{"n_layer": 11, "d_model": 256, "n_head": 2, "n_kv_head": 1, "head_dim": 128, "d_mlp": 1024, "vocab_size": 2048, "activation": "swiglu", "norm": "rmsnorm", "norm_place": "pre", "norm_eps": 1e-05, "positions": "rope", "rope_base": 10000.0, "rope_fraction": 1.0, "qk_norm": false, "attn_scale": 0.0884, "bias": "qkv", "tie_embeddings": true, "parallel_block": false, "init": "orth", "init_std_qkv": 0.03, "init_std_o": 0.0, "init_std_up": 0.03, "init_std_down": 0.0, "optimizer": "adamw", "lr": 0.00127, "beta1": 0.9, "beta2": 0.98, "weight_decay": 0.1, "lr_head": 0.00516, "grad_clip": 1.0, "warmup_steps": 257, "schedule": "wsd", "decay_fraction": 1.0, "decay_shape": "linear", "final_lr_fraction": 0.0, "batch_tokens": 65536, "seq_len": 512, "doc_mask": true, "train_tokens": 397100000, "steps": 6060, "dataset": "wikipedia_en"}
Each number is 128 + 24 x the weight over its row's rms, rounded and kept within 0 to 255. Layers, rows and columns count from 0. Numbers have three digits each. The size before them is the row's rms in percent of the matrix's.

# layer 7 MLP down (transposed), 1024x256, rms 0.0481, rows 260-331, columns 128-191
105:164161127078143123106103110089159117172184110105177122160127155136109116129149110120114107105131084117133158132112149112143176116134123127126149158111112098106092162111108128108097136117149159
093:121172124080144128127158141113125101110139158091107068151126116109140154128133142125137170111127075169118156130143121139168123119120102191105126127144123134148167140022111096151133155112104136
100:128134140113159147118166193125126095099125175085142129122107114133102149119114097118124118174125105122104159145102120111144133103144081179134119151112105165152102113081130097084115124110153152
100:146133109139141129117138105164138115130142076134155101132114173132170145162121144181091113112124120098131149092123092098125136158132157173152110123141091145108183117084127123165101140144130105
090:131067093113095123119096132143134138134147147155147142092104133154124120171092138138136143172131125126126122122129163132135166123132152135153145117110145169121146139052110119111177189131118108
103:104153103107143178112120123105095117127114162127113121165144126087115107110118095092130099113129124175095135088139111149100107091113142052120118105135148100162151143084159097132112161135093162
104:100145144139187102108113132089110090112098112128112140135124127114095120092129107158146141159112102177126135174119068164101124115079095177118125151105163170123135089132135081127127147120130098
100:126129154147153051133071127140153126138125151128095132109151108053129082131111146129124148120132149147092168146118132104112119100103129063136094135092147134128136072203097140137067107100100114
105:162121092079127118104157134089094129127155096118119181128150158140108132125151138097117153152104095146121144139154119171147162090130129094120143123092118155162148177114139131120140126097125124
102:129133119116160135120120104113174086156119149129150139163134117141124113125118158118139120128092119130147131105103110137111137134136121120147108134131129133114105144094150130161146138106174152
100:157153134121140124140124125138160130101131129148121132152120129178111139136084124141131135163116108126123139097154144146124132129129110159159111138131116082114105121000130126107124118155125120
095:180160095131096131122151165109116149097137137132146124134123082120127156120113165151113119143126109140137103091137122140091118117125146152104134146101134126098109096184134117143061116099123123
100:137110133152142144138118075079147139138134152138098112153086129156138201151156103134135111152123141125130132094150126136103130088079139141148152170087153097112163148155119150112108118083155091
095:126144114118163116124111127104127154115103097143100165132136079157107130133147136128143138127123113154143109160136108102129124099092137146144136152115103151108099125202091125045124151097148150
098:143099143187148137129094125164137092136145086130157132128104139139094135151109145162153137149137118115119114133147068111118155105097127129082106137104107155123137110168139156126118151090129135
093:147121109092127116141089115095173107143175085116121103146153127162152154172129124160116143124128121183162112120106148103086150171113121184115110103148131108074126108109123133154119148158114116
096:109127154156105115118165127137131122130133138170137128146135106107142148151154162167093105130186118140160109137145175139130080120118142135138141104150108110142103111126152132171112136099134115
094:145079121102131099125152080130113112135116133135148134168089162150180111153106109144157172125140126118137123097129185111147134141121113098126124089110142149091156143132143132112155163131146143
102:140132158112120095149126149167139148102124171116129150093138142153123162150163094123155108104134181121146107158094135093147140089107077156138130105155136152197139122187159150105123116153119166
096:109141107128109132119105107174101109133122101150123111122142131113168110141107141109129136128168093140093174141117144153122128096161122134107151122131138148164094152061145123107141144131110117
094:098103126120101137173142119179089144094125152118154173089107145096165080101122118147155146141172109162116142098152147122164128132134124099110145141145125140147160136155145133119122118133124112
101:146081132139151121108132157106168133135127149132084119106139122140160131104134136060113142134120147140108121159151132200141123138164130114117073095152160123136076131134158121107122134135117143
100:113145106122144092073177155088165148119128122093130155091125101148108179134120138137114127085168196154154134146108110123088168160141130124071117111122098115124088131156123125166153143143107134
102:133140135103167100119142105139133104130130094135130163177155152121156146090152089125113156112128146088182118106123073119113149099124115094160148158127151110110105111120145106165164155125135133
101:188149130142149138102157144164125164157120163151127133141148109121119154157147121163143158110148127125111103130107118072092149171100128112172154140076126134142107155122138137142118124143174152
106:142121114134099113111203087099145161125125105148155127155151120125136126128134132125137137128114140117102112102127129141112122163156142119130110125134158100162116150155110115166173159136112132
097:113134112140123111119130112136151165116145118105154117166149134076094142138120164133108117122119095121093154070158090117113140122115189107144100140097149131148122110127120064128126141119137108
090:167121153179154143144130165137135096104088122125137122106138148134174137162130159158147109081128111130121122083148097136140149088146164139133117167152124107107143117178148125152104166102120088
099:143117101166140121147109118116133129128122148089106140164124116115116094130105135123172163139160125175098149104135134134142143143152120125148173099135146130112084103172131163137115119151123124
099:172120159127116144097130124126095127132202107138136109116094127136108124121148136153127168114149134134124171116107094133116104156118109144156109105111124125134159145113117098152165122100146106
100:135147143126073143099118146081104116088142153147117134135144108167108123076095130133132105079112091137151141156122085132115142100179139144163143095137148130102110106172129102163178128130161164
096:107101092129119097093118128154139129122172125186105154134088158137093135123131115170111168140140119125106135130108139165139159102126140124133112138139155121129133125060129144122085095117144121
101:105132119125106087141119139129116167137103150139115121141106134122113141126139160132067164126112082151134109134112154160138128154126112120171130111122122146104127138098125100114146117141124166
104:153149159126157142114183104064137118132113143124120129127105148118086136115108127170119153120139163138112149108121090145089111127165169113126169138148145112113134121124135115177151125120130119
105:132101092127134164127117134123114159130161095114068147096142129146119126151115101112125112144107104083136151113178110118105130099130136153114151143128129140145124157056106108163150131187134115
102:119130098142154109123151134123114122149123155154128122141146126114156180151136146121130111133151153112138154082137149107159171141154136158108137172116149116157110091105146089115098143147122158
104:096073118140124106131111108176170135111114159111083143092133072120160113136110117124134152105119130097104137157149127108048140097131120118146112121130142159155094126138095152139150192090110131
098:140110161121121176123199114091145115163145154111130110132159153154135149163120105117135131125103128118120174148105147190097149153122104165153103136131111166147119075138136143156127178119096097
103:116116167152124092126108142118139121142103101100143121169134174093099125144112128072153097162108122144127167159157128163159112096135125123150147140137153119113114178124142105160149135163150085
101:138129144120155105105119091158079162159160095092125090127104152101099130087124148095090117151114098124133091131137157148105103132152085138152105143128122119149145078062156156099177121155110130
102:113170136144099106142127126114123142127134125150171117096118106181116113109144100146108125084125078139084159131114136122098105109117177163128134130131143149147119147182142112115104107125132149
106:121118108125122106141107119153144148154125137145108100156132138140185147094112120121165155144136141152125135154112139094103113109088138098087095160161151140139146168079095113116083140124104162
099:096113147135143133109134119161138149157127097151135121101136185130105105150123203147157136130126081123107130112119114116115107106162108133095111111105118113074108123044137077173143158151109132
098:144134158111118151147126094119100136106142089142088090178147091161134109110143161119114145139131118141115099087104162108114112137111139113144110136121153128110116140210125106142122118107131147
100:095114126136163133124104126137121129082123134171126105128104115161090086147132133123140115110132142157094144146134141129140133145104126141115126124157153141138121098162186160137106157117077140
103:188137080171100111117113114171131169134096111092118086116157084137124111174126122157133154154135180146161133126102134155141160192122126133115116122129140100089113142122094140112154118132146129
097:117108122123109145131157117135094169109132119131126142119137125122119141130127121162095130159111123134169141114099124138105152131115091170140139092127097118121163126098112137098158133156153150
101:171110109165127118103128168110161131101161101081141134118109153128123154132134120123115112170166120185138139124131167121143139113121135138109122094111113141137129118140139118154158144092114149
101:098126155130100112094159151129135145119131091135156092126118109128128149109133114136108151131144135112133114101120129135124166144126152170176147163139104130116125094142128115125125114107159071
098:127107128138111167168124111126140163093130133115131138149140124144138153101138163138133157149100148109087163094128154133152130171152133108117153139183066112155139136093102136146121119113132134
104:123124117146095127119092169105100162146143165138129097135129109128160090136142094118146107165092149117146121123149050137158154130127134079102129139109156132116103121101109103133134114161171155
094:144140132137150153144142101125117142123131103142180124167146122121124094137109135140124155117089120135112083128141105131098077093107108052155156119127153125090147118117118154094153121097169115
107:163147121150119128122122142125131122090125116166113124144092136118106112148161154120134161107084123128149120130127158182127169115146120116141107106176116129137108107175120117103176118101116101
095:182137108145167088105117120154137177128128132132099148120122167125168103157089133097123133164112137134113085141182133146107094109145114079138114118159126086133146126089132082113161142146084155
099:160112146172117111127154141151116137114162138110104159131133113165120168145158125115081163156070141113112109091130110116124114121132118153098068165172141151101154110066112158153126148122150128
098:106117119186180105160146149127127139149176205122080101127083137127136111159132139114148135104133101107131147143115090104104104133166128128124114126137125185169134110159104142144128125135114176
096:130119109139078146118169066131126112083160102085138157152141125122089162139133139125136132100145141121155115113166140144155139108126137129164122134107128121131130120048097169147145140109134116
097:138119127168131118142144122151131103126140086125149126122086122158163131156160121150171134114133155175116137116119153163133127125121176128094173172148155144128097113114108153129133147130116093
095:119129122158144121100140132151169155091114121086148150160142126127124157099114157132080119143162124167106103113178104116143108129137145105099123089138110083097133123153125107086106130127112100
101:124133129116144141153096118117103089125118097113105092134138087102162107118145107170121123116122122171111161128149149158080122108121143093082111127125154092100161098115150103045127151172119110
102:139146094128147139145114106175165072175183111156168088131134105173149089134173111127119143130105129144132174121142114141169129135130125139090122174149156119126136173119165117118128085108137144
098:153100134083112148102159111139093093094161096108155117133148153131137121150092110126147125156109126122142142129069111120122107155162107139135134111137130151110082108107097158110133110116130142
095:138112117128126138171064130109119093130131122120165126148128139107158142150104127126111102105126127133118105137115119155103169111154142076161140102151111074116163119106144139131142118152101098
100:168157157125139111124135124138159122105180118133148143122102156152128134123143121112153147135129130166115117134149130145151178126128110168128140132154103086155109150095082145083140092109163127
101:107129150138104128138139109143122123113137123113106111117094148130160141132099099089165155120156094120103114165144133123154154138108185114086144110120107130138134142162099116076118162092084123
102:105114139122136163142143135157154108086132164146087115135077102137108139132141122150095164133185095119115094134114136136142165171129127122139151115110113110132133094102103074206156102113122103
100:100174151135114151115140128144180139122089083111083165134139118163116125173100092148114121084115075131120134138113154171124114127166136148107151143160137088098140113150103150142120099094119101
101:113152140136157142081131168159116132070140160104103080108145139144138135125152152138174139139107080134132147144108139113091155115107102121089125135123119123111126081053130136132106129086122161
103:121149120127129119162096179120138130126100158133140131133115131155136163130129143134127116168104168151105098131112149138113108112108128155132119092097150173131145153103137122130110109135097128
102:181099097141142094123148125127077105142121104107098153117118109098107130119192166125126097160157137179132104089152128145131129114119125092163100151152123150145130131147153099129110111141134155
102:133169117141102154117102164141155146096151114152140098106115154134104114120132101151075143145105130112151113123174127147092108114140139120096185140143153159133125107057154145127073119129150123
103:193145121123146085156179086149083113102120136099135138128093129111135124124079141129151116155105124130114120120125103179094156114119132130128141113120087125128127160104129152133103126149096151
# layer 7 MLP gate, 1024x256, rms 0.0572, rows 261-331, columns 128-191
089:116116154124141131102132150135117121145145150133126126159116087101121089132134114144152122152127106130160138123111105124140109108141104099112103150102117142110101104176144140101147122154117175
099:105135108138123114103114139110100132100112077131118139166137175127154128139121122108122153113166131155142140149117115153129145094148119159144120102156127104106120137132129138073167096140093119
098:120119110133176168111117052144136133121154098091144118163102155111139162150126130144151128138097133082128146081130122110129143129108177146129123141120130155116133133088098132138127138124122109
094:124106088080121153153131126110146127147155135159146153139121182116158131181087112160121157140118155108122139137147180109103116137131133146142133077158135122120141125136112133142139179130133146
102:132128126143133099147096092102133165122131164111098148087108127093127125124151132126093126118148114148141109139140114130136154163120168097113149133167113112135098119117155120192162111128125082
106:096119099124129160140166134139123137152127109155125122102111125118112139131129110134098136128130084129119114147148163124143140158121133155108164149136114111102150156118095119167174154124148142
099:131128118124133145147123137097124141149163126137130090151161123117114119125094150117164126122128087081126114109128132135141116171131157112110128105109088116134152118132162122113110160114136154
106:153138150126118156173122136146177112095120178154172120123156167173138089127112144143138122109167107119154105139146129148110130139164143120134133139096141116151170130105143105114101106151131115
101:131123144118152141111128156069114112105124138119133134136128117146135141135144170097166112086126133128168090125121169112122138121107193109167166140110155119078112160092172069139120115170104133
109:166155102083093141106107151135132160124155109130121126137095097144110135143098105161138090153129120141155124097166131145145139122149114151152080124129115118122047133073155122104120105170096129
100:098075145117136121106124092091128118176141133090122148131115145127121140138168109075121183088138153122111142155137152122169160116125105125178149139141120142165142153152159140124175171132103124
098:140148145147118154111092078125129093134180137114094112166103128162152146135120133131161132133137135130080107128196118114140133107128127120141121157090118152152163137137094127115119123148138067
096:073120088114142140141125144089125137165153091136109160097145143146090153145100166139159113108148110131174143184099117102113100119138150167144163115152156118114103163151119106145163158113153171
100:171132127118121144079140103088162136153123150101114109121126123125112136156172160091142114123167093075160143132095121107126152135122109107135153166123107157123152131127128126152147117128170108
100:120137113113077124123116113175137162176125105177165136126109102173130145130115175140102093101120099153138117113154118109125097105108118121149119099112114145078102120126111118114155117153137109
097:165194155136106137090166080128127104139139137131164119123157149098149111141139098162131133129144147165135101126160171146111124153132129123162109115161121158141109149171126109104121121123144096
098:091076116126128150155120123129121166123149168163119134111090157135111144113137161112127174106134129097196095139147187109108103097065163121133121113154146101116095100158161120091131161141104134
100:098089117174138081102157114091124154111137123145101124113101162131105130146154151131138097106166161163145107130135117090102118095137111112141134082122153180107149094149127127136137141109120132
091:142131124137136117111141146116138102097122117149126142116098122146135151183159090135100086173154125148127088127120159161124128123115120127138110177087112080138102141157152167152119121099151131
099:127148094094151136104131111125110127105147083163165150136132083098153145132151124156108127142179103107142119110118157096144076125159158087151170098102132128132131119120162125172163146121142105
098:077171124150131144101131071163087135122139130122157095107108152112122121166155072178065152145138076148135130139120132111110130115167109114100167125117126121093166137115110161087166166116102085
100:140108064113103113090157092104152133093095146088131143132117128113123136155150111163108159100121112116114116165100129124145164127125122125102104111163101113142100126130153110128140145116131078
100:151117093106119083133155146126148136142137137099130122112135122109155086157140120121120165114131136105123087067117112153079101146158133122110143098080112144142123154138140153152136112133160180
106:107117113167193159099118153133116158148132140126142137115100166145157169122168124137125105101143068106120133131091141150140119131132115103124165150107092140138156112113160163099114136184146124
103:153113160119133113117119107151103148114211127139131121143139156136099120163136107083126064126142156129143114136131114147132143139112136150157133141138171129109162159103093156118160154135140111
101:184159110137139145123151086082146136143128162142108121130136127147128149147170128101106112151137164132157091102124139122148167074130129084147143120155138101086118132118128180154128123140146101
089:143113104145113143137142152165160123103136146124164134088158160140168131139133123114108146066183134071139085120123161138130116088086108141087134118150097127121098110114101143153113162137138116
100:145108152138117125065132088124107112130139179095163132146123119159116107132116144132077121136150166130129120110113118143148120112120150135112123137168172170121124095127134118144164107157167201
101:140100160110120155080096123097144149106144146133123159095084135113107128105115170160131127152123118111181109134140119147118120109163117128142157126167163112144154164117148111121148158126130163
101:118128107139142130136142158139132117173129150131121156122147123143150133143173114129159160108161125110071130130128153142138114146116149132137134133122103118147161141142106169157118112142098112
099:130130131153125096130104125131101061130172128171138126102145131160117167125128122152135191105149137119113111122103162153111141136136153127096123132132153115117135102121133136121090124148135123
099:115116120144166138106149160101122153088102115114087141134104144119097133136104126121111127103129124149078130116140078105084171171149138115126155096131157098102138080157172156130123130164136148
093:151174162115153141166136086063114125182146149082130164138080162138128103137150118164140162146162134081140117088089121140137129122122185132144137090118144115129145095134153139145157142127116108
102:124114100119160137072127180103136136130145133143121143090110135098131112137136134126152183121154145140108116149129131156105164110172176142127160150161107105131145160119143069175117161186165141
101:133145100167151116133103119140107156116132174121117158163140120159104145152124103108132138118145127150137154132175112141115099099133103134145160128121104138157119120118160140161163157077123115
106:090105165136141149156078112091160139138086123116109144118124158148120099162165147171118106101164089128127144103166140129102075128139149084111161129182121094139133071110114107134140142131098131
097:113144083123115120158126112154123122141159130155089098127150092147140171094112126148150129101141102132169101099136128094089098113097143136120133110110148118169110123145089105104110117139166144
105:103172131113100146144118159124109113114141113123106066156127115103154119078127105131115135138207125123138120119137146153090116098125195127127161132135107130096128114143144076093125136120129118
101:133095121150135114129135116130133087127180109109118134133101086128105148142134112157120087149102110112110111111080151132099101111098150111154066136123133156141127149074142178122149129079150137
101:123099123133147134108126114073149114168070106053149117105116139093116109082116138129116142104118073163129159173054162143105124170156162157122140116175128127135146133133163120173145149104140089
105:129083076110118113138159119160154116092142143146136123131129109141085105130136076078114124103200116091124125103094149118059131110153148167154165155154102123165146115085130126139153141119158150
096:114142127191196142119128119110136143160119103147179123106105162131116142115163137149136153109105143113083116116143133101105120146188155092149180134118087138111148154124141110131106152101135113
095:128142132126121167098107139124095113105171097103155120168145093134151113170136087116141140122176109140065132165096138123096139135101150095184127102158129130090101177131139089150132110172147085
100:161147077106112112152158123140139162133109163101109165118135148115141139105147140097118129149113072133158134121174148134102103149130102117106099150131096138141072159118135116117197137128155107
099:144144121127139126122084128141108086158114183127107144138102163103148107174160169072090123115174118107112136179097077121144108155121124175138160112134096155128154131082103133190143131125138086
100:111113105152153124138150142162138153164091149104155131089060104136125136132119111123152110159140148139162136146123138157123147146142130156167108131089090118104107144146128115119107135104160111
099:126122100106097121108157125183121063137113182146126142137109126126179154132117129144100143103131125157087186124096078143091144101105131080164134146117150107112149110148142137147099096101169105
100:161148156157129100137094154081130079139119114104146112125149150133146164131129096128111148131094138124182166153121140136109140129118132121176143128115138088110169136143136101129132061131173168
094:176151141157094116146161145143125128131129151132083130114152106085141116139144131111137116135159102123144148151126080129110141167168135165107186115117154143106144159109105129109089091139132120
097:175162109133146130120098113122187158138164128107130144128128081196106116129133092130169139120119130122155136145119108072149076075109141132171125117127134159107127136113115137162140113136112129
093:128103122118143095133170134117085111081144139142101146158135088158143150091100111123124141087169130162133175118141128143151119098147116159095097125153114113166141141120127128120119107086122122
103:117111084076154122154148108091175088197158166130147171125137095113153111148152103148114156176089099101193128118122148123144107117134114184132181121083116110102141140132183145103135166108161116
101:202138114149152117154161114064144135152146149166134189136114136163143115121144137153123158132119068134130103144121110135129132137139131107117164080165145150117142138131177142149171102113135089
098:143147098164091154130105184095146120120125114117184110113159132128165141124144116115122133136120100120181112123101080121147170158095099138120140124165154137154100110170128164104183105116120117
105:166152131123144164121128114133126146155108159112141143127129115108167113185130146117157142126153112118136084139110137118113138137113149093155144126152094114135151147129156104127115136153109148
103:125146124155107135139107160135109150162113132111148126099129153158071110097136118101138115131161105123135151107108122156118064111139101145133106123155131154095174160118128079148112124109099113
093:104145135181147132129161127118089147136117120124137105140160114085126149138129149096119112117149140123136102124124181107129106118088087129133094126122150101141155112124126122163114107101136139
097:138171135175106117144111094140103139155124152123143149114097088098103107176142113075117126189134191119117155104156123111156149148093150118129097131135147129130168138144131096142160118149130122
098:133147120170148162118182117131194146138116100137160189135143144097142174122129125124102093152100126132146135111138107115145108124127118073111155109117108119092139167145149109154154112158181136
099:105155118140116111145144154125110168121100118102115130129114108068120133090151097134150159149145150155130100148113206155095134107096113082160126136124098135125162103115141118131138159120157144
098:167106113145163087158128131110193142144124140146144153134155165100173136126138117113139127124152106128148153170150165137169122123188192089119115100181106166109188137135140130163153147111148115
093:152150168167122119137147133120148113169150137089110147155112102123135134123146154106146147164132135138140140123126173155157103156103132111067122146093128122099113123105126118139118103135118120
101:109133134076156098114111149100103156107145109116118191133156083098138145137105131167150163098131149146129119094113100140138124122171138150121119083118144122120057071119107105153112090131143122
102:100109115141132097120148079169127165150178131164121136143123142136116114128157114112183098077175140094128133136153160157147148114112156141148105132109113090104110116122151125119103161134126127
102:122154134125124112152104103104132163123137126100135107151139142127128146111112117150083153128125121161136131143086120122139130129121132077119155156152109085095134114123124130100139155139105141
098:088141124135130116099093094147149119118110112157088132105152127113113138164135140129118083076153157139156189179129170130105162135147123092176121114164117103145143163119103127180120143129145140
100:159119122122154103171148142127132150152173150153126117096100086109109146088133112122118125131130100097105124126137154178128104100141125107143127124090159133137157104052127108134135134113182155
102:089114123108097105123116126101105164159095132125143113134111128156127139123171138136122137144099128125092141144101159140130132170166136162134127089130134106122141126122126182149108081145122097
100:127147086146147093113163121099104104121101133126112132123121093103138122131112127120135113127162141137081122135143106107102151146125169147137110140111155133110148126148085118133161123098143122
101:122088153145125142135142137112120145134162164149149147146095168107163154129165168088127100164104117162097109144124168123146176126114167141159163112083117129107132118076115118136107110192132115
102:124142145119087153157106177098079124091163077121113113153125127140112162122144180134113128152160078119089102126123139112110103142131117142095151162116161119113151112130139148145137137109133078
# layer 7 MLP up, 1024x256, rms 0.056, rows 261-331, columns 128-191
094:130134083113097121091131123152093134163122123154124141097124072166103120141117089108060132113125122132161122094081144170109134122150127058131109120093165136150106115120129162110154158117178177
098:167126131121129136143119147100170121132169103137112091146121131105122103148169154131122146134087123126158074122129108097097093132146120174127119073165123147158155095127149126128136154130113105
097:116153122132108151147125171148139106093124138119144144083122116147097125125135134124126095142126147133118111154121161120117145052148138160099140181116136169139139104086124173112091141083144138
093:144156138143119115144133112120116124104117137106107143142118120084120121097133146141150104121162116105150094165128088129143102161132117114119169163157132081146145105100141121138090076129157128
105:101165130094161120112121135118100136127109135115124123152132154094129146121117104110170141085121097146152126148154140108109067142133091095129124096138166122151157139123111155154097140126083169
104:135107147086108130164121149117138119109164128093163120116176097121127182095113165168119137123132114155115133123103118126135146126121179164140125126118124169082137110157087124093091100088135108
097:132162088136079133105121114135122143158141149085091126146154161100134128130142144100139120125166095165129119124145116086146150146115171130164144212122112098122108136113128172185127112156101130
106:110122081144127137134113100103135152097076141104140135117105125104128136136182124092165166129126120153112113157119104111152168128123088118130146136117094129113094126121116105112139120112144087
101:108124151099123132144106127141163135135083181162098150094165137160176147127127138118133089130082104051104139136137127164134111124158122136149119164115136152151133122129114147107111130125140167
102:103125118145123120117112150140122117109136140113118135094144143097121112134168135117112127101117141109147124185103110120114095113114128117105130118100116193128127157255106131157129142085164155
103:138161138125104128090102124110131099123123148141111125109162136118147118100162113144156109104110157140125137166140165060184140117095130148143103145106100152194129134150102118102152152114164148
102:113183136124108154110132091131112127097142106124146126127145164097118102111145158122122143112154129140123097150072162114126104151178099095119101130162115148100104128157131101159134096137144155
099:147087154158111097093151103095107137181095102129108142103127131118143150169186122109163099141170128112097119133124104159129126144130123175131149121101112111150111127135084133140161131095182128
096:148121159167122139105116137104177191157162144134147135178142136109136107155146158109126086128123112123148130109155109118125148135146170138146110123123102102091119108130096150113119139171141089
096:126133086128101123174133095110098149156100150149148131125114122092151097157102132139120104114148124106142084128128097129171093134115109102099135134156126114165148132098124110118124118137112122
096:132101130139149118108128111132091144169145197128099167122164189124114133078133132118124183160114094143159094147124123115132119125142088115187142097147137079123130136107174094165131163095149119
095:102113125138095187113135103101157108082116132087123157122133197144123143102140126113161092130153097163115096107141129123132130136135107183126129171128167151122126136098085120165136157114127153
099:145131118130126147099102167094194148115146113101125095118127134084144109153156110156164161131134138145139110107122139136130161082117149119131126138085129117145118140134110137126114153153113114
093:123105135131149167131132098165133141149144150131160128128138162142099111110166124093125108150117126142140083129151160069119141126122074119138126149145119095128128111135160153120130134124118168
100:151125082122183107123116120151105102103127074115132153126082144080128124085127141135145101158126137114164149116158115104118097156108132092154128100133131113127115170135112134182132108136119121
100:093135124109167132132098129119125144144096105128133131121102115083132139104121132155128153167129147159116183103110129111120100151118117139144119123091141117105142092165108119137182122113129114
103:140145112131084095122176132110116125125138145124152126124120152134134152141170107124105138136134136112136158134155088124124101094125111120131143161115121152128147118141091082113121120137095111
103:160173145114109102076151140127139160119115096108118144151093098156100078120162131132153122105127125110105113114153114136110119102097144118120134138087156100100151124117141124087132146147143118
102:110122184128110110118174173094154100119093133120127154133157105154130148121141134101111143126161122100112143118121125117132183113132133116126119107105143116146135159107105106121125094123130157
108:154122087136143087113176107097131130128165112152075168132094132157142110101141160149108122107076148086120112092144135097148123176153156112138098147135129140094133161111121127142124112091106154
097:125112135140139124111074083122162113128126172146112124120129138138142158161127149112152105130131153141053140160116087101186129108090115102119136139125120139134122186116123088135102096122126135
093:125114073131162152174167097154126124150118173165167134114135146143106128137156132093096157090144109086106101185097127131123166123118102086154155098120153127132120054111149164118121105144158114
098:135123147135116149109141108122119136097129141103142119155110140131104131141149135087155135089152103121149146132101115129095111141102086126149085090105091127139131138127134146149193155101142134
098:128129111126141080110119121161160110112111124120111178179103112125113149122165146155117144167103132161132155138104136183120118104099174113173159133121120120131130133091142101098122107087124123
103:123122138107084095101116171097126115141146134112134163134095102144146148145144135117125161115156130113127138126135109165136101082116172079150141116084113108194149148165139127129066147132098099
100:127123108110111130130118128164132177167139141112104105124132121113103139128148166122113113135087126177123171145168106152138172136147131135145145132112139125189146179094093103100141116119121149
100:106138139101119144093113133139139075109098163106124146173127122177097119064135150149111089093172154142147128146133107110146099142155131135106130182120132141115138159117135128133152145131108147
102:132082104145146106098186101139116131110129111136137112124165131122114128131148132095132124124121146130086116157157141165113088105148141111161107141104136145147139128094100152093152085101110142
106:138126126147161131130105130086094135141060130128098114104105183111153097140124119158143107145073104120119067111149127121077154110152115158074129177111145095137112132116132108110100140177095122
100:107163115135120125140085107132131129154142172127071127129139125130128124156114119110125112148140123097150133101152144097124116092118126161121086181110119148158106116119155141144138110164094148
106:083146161103148093152115161138180137162103126168105140101159143121145102086137122150189168142153158102125139112167128102086123118109102114139155145168125104113131127122154114128113098137147149
094:118136126138140104137115158131110143097121177145129120145113163135088092134133085100114092153155105099106104149119167118121085120090109083118137134144140149130160159143155136146124107143110105
102:143175174100153102132142085142156164127129124166135114139154136111147147161127164154130110157072111150102165111144164101153131163138106172142117162097145141130139103138113084132138127142132111
101:113122102138127132095150145113130118145154140134122113113094131105133091080152136131171116132189141164111140171132126163156144100165159188151119121089125158181158118138111156148134096130133116
099:151121100133159127132147105081155081148118147176156128101150130182107129130080094129121155104123107065130148144133143116083130106127177141115099136121169146102116092098150099170088128088126146
106:099133140115109112113117102130141169120132121116099112149099095110094123117110095120129116137134143108130149150105108125156115116124142083103128143103110169166156109137135157139120123151121116
094:155086135112119095122126126191090097127111153133119094146118119162110187108106095138071117116124160138096137135100102122126130127131169082140140146160150099108103110112109133138109160118150157
100:143110146148150111131125106162120116149127153124146087137167102111157116091129123127152110115112118142114125156142115078116138103099167098157113161092151138129175162084097134145145142124143137
101:092138154120130191149102134104137120105134128151150181119160123186162130128142075115110081148143109137143168115136124108102138138143124145132128123117149100109107128098093099096106096120132096
106:139129115147149114125073115140136196121126117118118073092122129074144132188165132106139130127109156148145145101174123131099130162114131177147086126146132121096157157135123086110147150134105072
096:118133148133165152116085142119132088110127125080135143116116113137104144103125109095144134096106144135096130145110154122134126118096140144084159106136147168142142101110129119131148134137107136
099:121126181083081111125102124104136067106152115162114108140106098138133113123066138132132123162104096131111157101126108123156137105141118133094075121157183111119080136136101134097087157168135112
101:135185097127086098097090129107164099123130132121133103187124132177163133120072122145118132147138097100160095112165124121100110133142122113103098131129135115121140147106172119111148161122149107
099:097119147095093128118122135118169159162105107127121122124117112145178087173110139135111154162106134137150140126143143143104146087109144108135111108165138125119089139142116108117150144143099090
102:127159109158124160119116119141155129124148172099120074165136148085140133096145154165117133115126138122129159119127100075150074120104098138105132158107133151173165140122108139120153146173126153
092:114110127109138143117156112117139107150099141164137189113109159153125094153110109149177107113080116190119092126119121106143185139143145143176154117132155123105119167141124140112167141134158140
107:140156148108145128161149108095124155166148116146081090089150150142143139120164100126070100134139115151144137107147150110146131161129136135159159108126099165132093111155117113119129140185086118
095:100106152147132115117127183143133145121151173113123130138152135120132106174109141093151107082148184105165158086132145138144156119110160127143094171133113115122149113120118101141123129108158118
096:175079148124166109141128118138167129109065120131127141173150083157113138105103094162150107098135118162165163113118112173136145115155150097140176096117099055140096118132126150137142128103118088
099:117139121153106158152143090126126131085103165139146157129145132114114144123152138088073167125137119113109118129143144117108087166135175103136136143166091129137128081134101128133158128177097172
096:095107145139104107118164134146129113163095115119141187128073116135136129149141135139157144132149145104124130108135106123147174145151149141113159126115144114150053114145119161113136119110185106
096:107080116152113131142122171110098107146095157077168140118116115119143141117136133136164126112127138162140111164153142103150100110100062162123152180166132102129094077111108144136132119190112131
098:138129146125132131149128142059131108150109129117121157158142100142167108141142092133101127113090174119135136124161100099112087135109136146094119118087142127087133101136130151140133119105138175
101:165185146130159154129081115118135102137194117158181143162118103109155168132140125134137127126097148172132129100138132110133147143177105093133143122149188126122115122160131143177102084128117162
101:089135136114103152135138106143164098175144117119150146140133090121133097123175112114069145148099116115146132177130152123102141102162142175122134145111141113100167104136139189119143117144059088
096:115076108083133091148133113124106133092145120108160121134103157172175149112132122147112149122127106137131136136131138108109149104120086127141134116161123138176107142161107130149096104120127070
095:094113124111126097107108136076173141114092081108146137148149160149163107164104136098140161148148108136097127140114110142150151127138137120143157130114111104135089144170105124125150122127117125
098:144146098155154180168124109107139143155160147154137141114162116132149152128126197117118137111066146109144128137155136154137113136123157168120152118091140145131131130135143084121122130112077143
101:131123136143099127112123158137169089154080114138143143097149160131148125091092146094143116128143144124080126155127158110114137138119128155101126103137096150151124096139119153157142134081117119
098:153133087140085108099117134122146142120104170138137171164110136117086144144108143142119157147133140103172152116119094105108092085156127133123126073162152122091123097088121119132129127102166142
098:129162127120138113137142131114142123165063135106120078120142114161113128131130141118129159116123134085144128135092101152098120140133157113095159179154139116135108128122128189133131113129131151
101:142152114161149130121156167134123139105127121097144141160134155129159142109129137132120127125093118153139141089165127098109114119113123106134107130112138105133098132147144125132105111113136112
104:145121110142148124160124084095135132135083140112150147131149122136107127127142092144135094123126152155123059122124151113127110118113110146109116131143103152125163134120180126111140127172128134
102:112120131120137145063158117155080135131148099095116118118164148122120115114140141125098139128145139105149183108157153139130101136159102121099108114097116142152129119112127094116104130134119155
100:154138115136129191107110134121148151120099133137104145131131105155108132099129143171135128126125136137130084160135140175120115134173155127122154167108076136150116098109141160147122112145115120
101:149102112103157152138170152127108171107098163122129124128090111086133135102146149107147111106119128140101083154121141179172158120129143139131117141121141160044124137121158160118141121131133143